From a checkpoint of a small transformer trained on Wikipedia.
Size: 8 heads of 32 (4 for keys and values), 13.9M parameters.
Architecture: RMSNorm before each block, rotary positions, untied embeddings, normalized queries and keys.
Training: 210M tokens, 6418 steps.
Each number is 128 + 32 x the weight over its row's rms, rounded and kept within 0 to 255. Layers, rows and columns count from 0. Numbers have three digits each. The size before them is the row's rms in percent of the matrix's.

# layer 8 MLP gate, 1024x256, rms 0.0426, rows 496-529, columns 64-127
104:112152060079117146159160139152109106154099132145091088130144107164141106138077142159079159132123078176146072163132151080116105166118128152144162170154109160143101124140071087142134129112087168
094:070152096131131120097080095126176115070149115143153120139091117104134073171134060104142109137095195123080114152148089105125170069094135160142146117081093131139121128172107160154191177140144033
096:138126122152134149124143139098112195153122177139083118224114135091174145130081098079168120162116061107086129132139088156128121160142088141161122124076140122144147177154132110150163104148196155
100:179119108142102154146142191150089142124089122102100116121142094124103132127157162126138156146126132093161122165165118153083171116139092035131182123118118144191219195155101069058112158110166124
106:082058175180067138129153100143122103161130075125177120116108139206130079147135149164070093112056141168095127151177064132148135107116131079148117121120116160140137137124115142097149128148106126
097:130113074135100111072146122135116137143127104158193115151087141110128120138169117138170123163193161079144142161203124126150192160138171122146147125107156072111095137160114094189105137080125132
098:100155136152118155132131132135109079163171115095127145108108140113156122150110099149135154132147078112122112180131142102105160127165128130093127194155166111109112113111061148108100125176172155
107:073061135117089088071136190186071074155149126156151062093143170092117155096142075117100151116146111127129099101148140125103086119050154084144096161123165140150204122106163146104092080165151121
112:139094109108191071136114100167140121089148087167109129140116098106132145129156124188159146118077142093134070116116140131167142211108092081098164066152134151157149090144111063142117113108193112
099:146058169171114114101122089149091140168098088129107110108145121116144128169159147120092136086089167154150150128182130131154142209107103153073150102100167169151145155094106163128166153183171102
104:141139081096141118156151145158083102148135103119169093155104059122182215152128169152120135127111132104101078117144165147112173099119122131084162131153072089132040160151184186105115105136167137
093:141200115117109136125140103122087130103113165058087127174127147140142133147141137156101109102127073083202215123109139173082167145135157162179144095145119123134127124080161121083081124140077165
103:202096108101116112124124083152086164104035118158126132154149128093102157146102104117096131096075137154117163098066056117125175121176152125154201106092114115142158090112158127066161188147121138
091:156133123096077125091134108179179096142117116094140109139094118140105162141169118166147079080123175132069155138107110127138138125170195112109127124098083137121125123152139150132069150124172070
102:107182176105135142068137128141133118115154124138120081153091089137098154111035069153087139102091073188151158148110090149135094108126118131098157145105152174177094132183117085125146112132089137
092:149132108100135122112134130125079101129151141180129161099131105209077093163184201114138075152054087158199122098102132096065148077116141112117088147173097146115151096122116116118114213177091083
103:096105139088125155102069172112164133100150157153177096163062154155112098116133126102152173177121156129083132099113074199161096131105125108120165064119171147124094101128148098148160162120110140
095:118102142096145053170107138145112106124091160128159081153100113129157175154127121186110086143154106131153157140184131141124115114151135123160115068043140143138176208124110132093185161160166133
098:064102087107141172183101143086094113111119127211180106181135055136141168140107122128167187141117158147122109137127124118132139148149128125068194144114061107129080116156082126088148064160167130
094:096126167139103076071121120112133156086152135160114111150142140074175139144104121146165128040114124199107104138148157098137127105119147129156120134128093104135102143111156165103125162096119128
099:146182136146133110108157126133085113175118191089113116136125137124145179108115127097107144126120112181137153135119075159114096118166171095060170118118128114161060130188123133113094157151151111
096:037172158158155150149130124158127151109177117095146081184102108159143103153115113143141215127071107114184129185153133117111106182151138074094107111172131128096091150143144119085125144188135146
104:095055151118172129129124195180109170113152159177155135197111066126166101124125082124156066130127161184200140117155149066084132128150122144133144111157127079104152137115172126112124118052100175
092:083121133133111124157103104110086140141114176138130125147102126106119122193105095103155138175179157117115144143144144117125161125146155101090165132161083121125130138117058094175134118129130155
106:141148117073131118095139103153109115134157119163131116125152092121125082098122195143129175075079149205142151126099067110106125087112140116074139076167128095140179186109172077164105186160093197
121:072089162157074087118114143172081107108108156151093153125153135138141148158075217157109155153096108112101172097087126080110158148096134127193112184156084096109130146121109140125106111187192169
107:191148206097127157117084158118107086101128130127149176127166124193133156123159105154112108169165102122107135078155079108126138139103123170078084176199100151144164116093124139154095107121109098
097:112118120117078098103182140137140089030103109140102161120190092186132197160089126135144162097156131087157114155129132140129133116086130099164185141093133138115098108078081104131091138197099125
096:099105155157135125105135148166179099099198108102120165104145081123094163114115125112150112201151098132107135168140075133154034156105124100171116149106109151154152130149111106116144131101120150
108:083091121146090123123124143132158175125103147083125097173112150128146182095128106150156075122125164128093120155065131108113120118156141145151082181101117164121186146201091141131130122146173116
099:048157086089120119106148157095165100147138123122111120173089119082146144124149105127082124135137127156131099055087201177147109118114128111151161131085185157211156105108163090176107151144108158
106:054121088097113144094145121114091072122175166120145126097120071169147186088112162114136077104180078120135129112146112109098141132098127101121104132142202180135189140137095156151148109138163147
098:133176113119152129198105063141160122115142084176138138090098076119151131075115103111124129099095139158152098185114110097115139124157129112185130091130090126135061084118125091078181153126105114
112:144107080070117121160155177129128131164045161137151096162090148122124124177136098210129114177096119143055163146111097128129085097099171096106137126107102108136129140127156144098108144130105108
# layer 8 MLP up, 1024x256, rms 0.0426, rows 496-528, columns 64-127
108:134165065158124118132135148117175117140140148138075066142137137156160053133147070139149130123087118105145111129121160150112113154102090100150152163125134161119063170190098152162153141133151218
100:104138149111096094134189164172147138198093127148100141106161094143093111173155149152161120131102143087135149108107089128059130134104069106106193051149136123088173130183112103161133039108181116
094:029123141097142136130118116159204179076162150173191129140112153153063102154110127115080084121062139121163098105070106193119157113193119106144178100107120144109073125117159098133134118126110055
103:171186128111129148137115153116152113135137067114114133143073179129131149057078124150101101110106090163100132147106130129086106168107152127110097137164165134094129105157091186128147104104116167
109:131062104126158173098111175186124090076174169209147144141121096146127148113118109146113104124130094128100163128158168156145112030087097191129118160148157141093120147128122093161171134143117108
100:079106129126077131091152045163122125064042139083153106168144112093097114169168124099102107136117096130115158107115151135149113125097112171174160104137118117082130077162053133164113095123154116
096:182122112103148060146135130118131128103072150155159085163074166115160096131128147103132054126090132146134103098112147105089130092132157123155164065124102154147121164110182065184142091169100098
104:107091124184117074124142062142110068130139071126090121134128135187087134107157100149120131090125120176070096139147124097120105118074148117116101102118140118093132159125191101119159134125095135
107:097079091114124141120110133101072114164146186141119134177180094167107143150177173083142126199107135104166098089126121147202100137120088127099178095144135121125085116124149138109175176073117070
102:140174117128215087080136087123120118181126111052145111135188156148125082100131137111083118162055084063170111125144123106133100067123177060121141147113170133108126085168137165137118131095103056
114:127121139124098123086112119144129114173123121130159145157045109154106141178099180046104111114174161197105109120097106146131105112094076143084098076165065103155106176200143158149116178122147152
093:150170112128104117118138149080144165037148154153114114166115088188133124107140094109057115080118153138169191153140096171066137177098123104119117139145157111168158110104142149133148161109116082
096:103125099153141135096099174122151153139085063108134101160080174106196144175141142162115084122167139118149209065160169144087099143139176109200160139105188075160167129110148101142155145132195162
103:145052110131092137105117118147119143122087161156111084112089175114133120180172090160132081086144149074085096133093177118101140129162099102106116097158178146110110139092150174170112133113159145
114:069119104121169189152163156115181192137114143146178111133127117118153094130134134144103133115172108119129154146114143107138175124153141147121135124175077101128132152152160103191105119070126111
101:064106140141103117122115068110124103138166133111086168128100133118150130106083174185109145118111150110065142123151121139134110098101110100178109127115146107123177126130178078181151101150162124
108:126142161127132029128149099062145133141080121164139158185199183153135092163102137107092136101154128141138162157128086156157108163096202122160101167133085118160140132069110155137123167186126116
100:095034123065132115153188127131170059126127175109113122134104105113181112112127115157132108216148164118149164110153140126213149170180133068140151080077152123086125115187106145146093183178080133
095:067093109172153147115131123119131160166131115111172126070070148159133130163136153154121149193119140154099103109155167179152140119136101101175174104149135128141144132068107116104124150131126108
092:124125130096151154070129132097184172202172207120115153140063117104140100122103149150088113167117130108112115077113165114124155171181162087166123104133118168165126136129149088106109174090047111
096:101160142138135104205173118117136081168115171120129150126095223093155114092090119113161142104103095147138135128095109167149115169087100086116147104138084119152173120153116190129091153142136164
097:195107069155061093107128124153139123083110145147091151147119118066122175097182130094160175089204149185142097104157104140111145106108094150102133201171159113164118176142144121174142193113176170
105:153161151061108126161135140173120101104136186122142122141161092143121129106172135105134105103150153153158162160098132125093198144115131133119152129084100170125086113080080140130123147086119092
082:139109165185117164152129140147177051131150099128146119129155160100165130079161178192142160095145116111155090138134116130123104122155164103150154125110151116147081115194166141054151171091089144
103:081113136124139106141178135120078151143088079082114123155121087133142156131118082105160161083158100132161165084121174150102102149093075108201101154059158132194095126133086144093106105158125151
107:111175178136127141075053102112098157121119145112124128054081168116206151163148131124101116099097098117191145155130116132126149170091102122163127131106159139101208102119200117138148094108136105
108:182088168105161077086114100144168117139067141120133060141140150193130158130143082126164058082205105136144163089202113083123140141111138132086093100130165130126101179132140109115144123069100116
106:161152169090118114150127145125136103144086124163097183153178096189132157116115167070164116139154162087128173172131155165121168128085099094091100099130036096095103120128150096091167130166115146
094:135095160117133172100176105141157109193209121137116081129070134238075131094073139102119065123169121132121182135166154108059105140083138148139156112095184089114110146125106136127129135094098114
103:088092145090104165154142127111120164124060132095173132133154158078081120135134108120084098131148192111115102139158130127136106143142137099054144098101134150147124167091165168093175194157181150
093:124122121111115135143147206122092130151124129118149124104148148155162107082127124085052061121112189141119151116164160104122140152142116134115122155122109103174080185175120144106133120108092106
104:116106089130110127130076167091098130133171111099140064086089153146083105112115101125192124062185221132120113116176128147103112205076132025163070104171113152151147084175074152181124072137160117
103:137140082105083099090137162142133120102128100078207138094101118164103177162079136093122150143165074177103211099111127182115145178152172128109098146070192122137112096162133105156107131139129111
# layer 8 MLP down (transposed), 1024x256, rms 0.0426, rows 496-528, columns 64-127
107:132162116127108140087150138136097067162162132105150099163183155146155115138054059125180175142082128171142096130153126124086142118110166104147107128082094100165121159170118131154129147118201125
094:145145072103118146129130138122091131089113170173169167156085095101186098156169120151143120115125131152112110114092148057127160145128159128164133097105162107153109136164098110186127102145123130
098:104103144150149104108109172142145139132122142104126147087120112154151139162147165105159153155089147150162147078108124106098123174121185110183170129173116121151100109091145134192106113144078104
096:110104046147147094162118104152083149119080167132106137136131044134115124152139132143152115095083159110134132140105166132167121168163073139128151151115083169166202155096105085135104102130050116
100:110159164122153154109112136100168145183116117144101116160120188132176177152076149162116189150117126104146137128085108083121138060129108091117113144103169122150182106082138148133141064157128133
098:118134107118126165190136193072158160134169126034114137095164126121190168098133088106128152110087136088145133129116075144169107119122151165109089121114139132146174173098137158149150132155187142
102:168122145149145082152095160132129145133142121089139129096075130129100048115125097097143076160128137106134107135110161111047134136124151101130161077140140122056133125184161112105123157145125154
099:171170032127130123188143116099096132172170168149162102104087119066111077154137109113122092076085181074091142105096075143167107092125067100138158164147159068168115176090112125138073166141125165
103:156165179099166112124127104080128133069071180105141136164111109180158080134156138102110105159115105160122135062104187126116141087129110153165119105130149131111049092089079083112097157138040145
105:120134160107160085128091074091117150121136100059122134094117144201139103122093121101120123118100101130120124105071135122128171087176132044122143167178212140132090063066122111122131170113156075
109:175107111169142069146103126185142099147120118135131159151133149129122113110145142112110147165090175145121122105108124076125088120112155097094115086114103090132075147168185141091137155165129113
095:106115093144179159138096154134115142195141149142110154093055129084139063119165095125146112106089130161150091121064091151150060114157107054115165154113141057109142147101092102113140094110145157
101:125055162102110155149160149134105136096123156144085175108122142176107127143147119079085138109147131121110101179084158111158081168133079129122107085135145185138121113125113159152169165178133144
100:141132074155151097099119101090117143053089161095075111153101159106163134097123124065055120137128104167138114192118122085147119127097078129142100128156120153119168089130181078088145148130079131
106:124111157110129134153121119130184113151118167178144104163142136110084148107144153114105182153156168125093171161133110089129144156178066079128177101118131122128140159176139090139064123112076136
095:112105152144169101165178069152130153150154063096103069137092167185147170180147099099081169079157153164083150129151152160113110129143046151151082143128140130143092107110111153147155130143108100
100:147140118088082086117095090189132137143121107091145182119096139097055090154165075088143137050141131161178100107145128129127107181101181086087107129071159201163139080072139141131147093163089099
100:117144107144140112175106072144174176146110099120115126105112169118086113085087135114161127104163145089108140143107130094155153160098097115146115166157109105122091106119120194120075145102125135
098:092136051053145143092144149170095129161143161177141108108105091121119142155143102181187120151121148171122109146105126157073098114092079096132143145121152113145147142165097085093068123148125093
096:141175197070142140095104061107153112161149153093121126145151100107188087133079102104078066123092149082135151111111104177183136092129099160132049128079082131091081165121118129110136119117130120
101:165137097098096181129094145109124139123170150151189074178116167176121139121162165187139122147159109135167071079134137170104094086079121157109094110156117102066144122122083167142166132139189137
098:123140091132177188110142117167104121117160173169151152114086142180158101101125103165160155096062130075144140072073126126099126137150068149151103202192132137107096113119148068141163162157140112
102:129154195124109078086164101118134100168150082094103125182117098108118119119070124160147097111136125058138120154121135146127153136160149117108098119094126119095119088154174083106131122165029113
091:069131142133057188146134106116096089137135129104175100169120101104120167172123136084175140181127183116107123156144132110121134139159105143101170105149123136113173147121064099152077153126120157
103:144082113136153087145150125144178184140108102154137095144154108098103137131130151151079103093140106080136133127138146171064179177087120139119131120141178147150164087110116127188102165125129113
102:079130137097091178099085072130173139152167192092122120150148073120110171163076170135141127102125106074209105143120084059127138100161143129115102118118068134137139193074133150179110117095177128
104:101163115142137140135112155122105146145088121190118087138155062123156173164106114124106155137144139104141117084170119136106139171063167114111153162124116070124150236130133133106119173080133069
097:122121145153097204089160130111133133160086102156108107109120078111155083167153149209135147122093118133133157093143121128093129072154144124148149117145111138182151109122153092103092130173135154
094:134119134120114087158138130117101167123078178153140166077120173093118095124109127129119103116084187149124195152099141139130114123154147130133122173162127072137146098089149170118171122136152054
104:156132081100183126130117102155096179094102101161068185137139084079069171133103132166147107095141113142156127190105134155123108167101114126146150143126061140141109112123031131155074115126158139
092:085182144126120125112155077137146182172098138165174126193111190077135160090144201147116134188135163138097201098139156145130107092141071105135117125111128112117093129094122102101080138157105117
104:133133164102109145107152127129159132122131087119148086194078148115116124153173134178167158121195118130110134072181158163125141123171182083127131144119097146103145084177162159099116063128099120
102:085127101077113150096142211116130105130173128138179086139132099087164089146142121123120176147148127188134101125150126204127127148172139142080197165083155115151097080210089140170049165133114125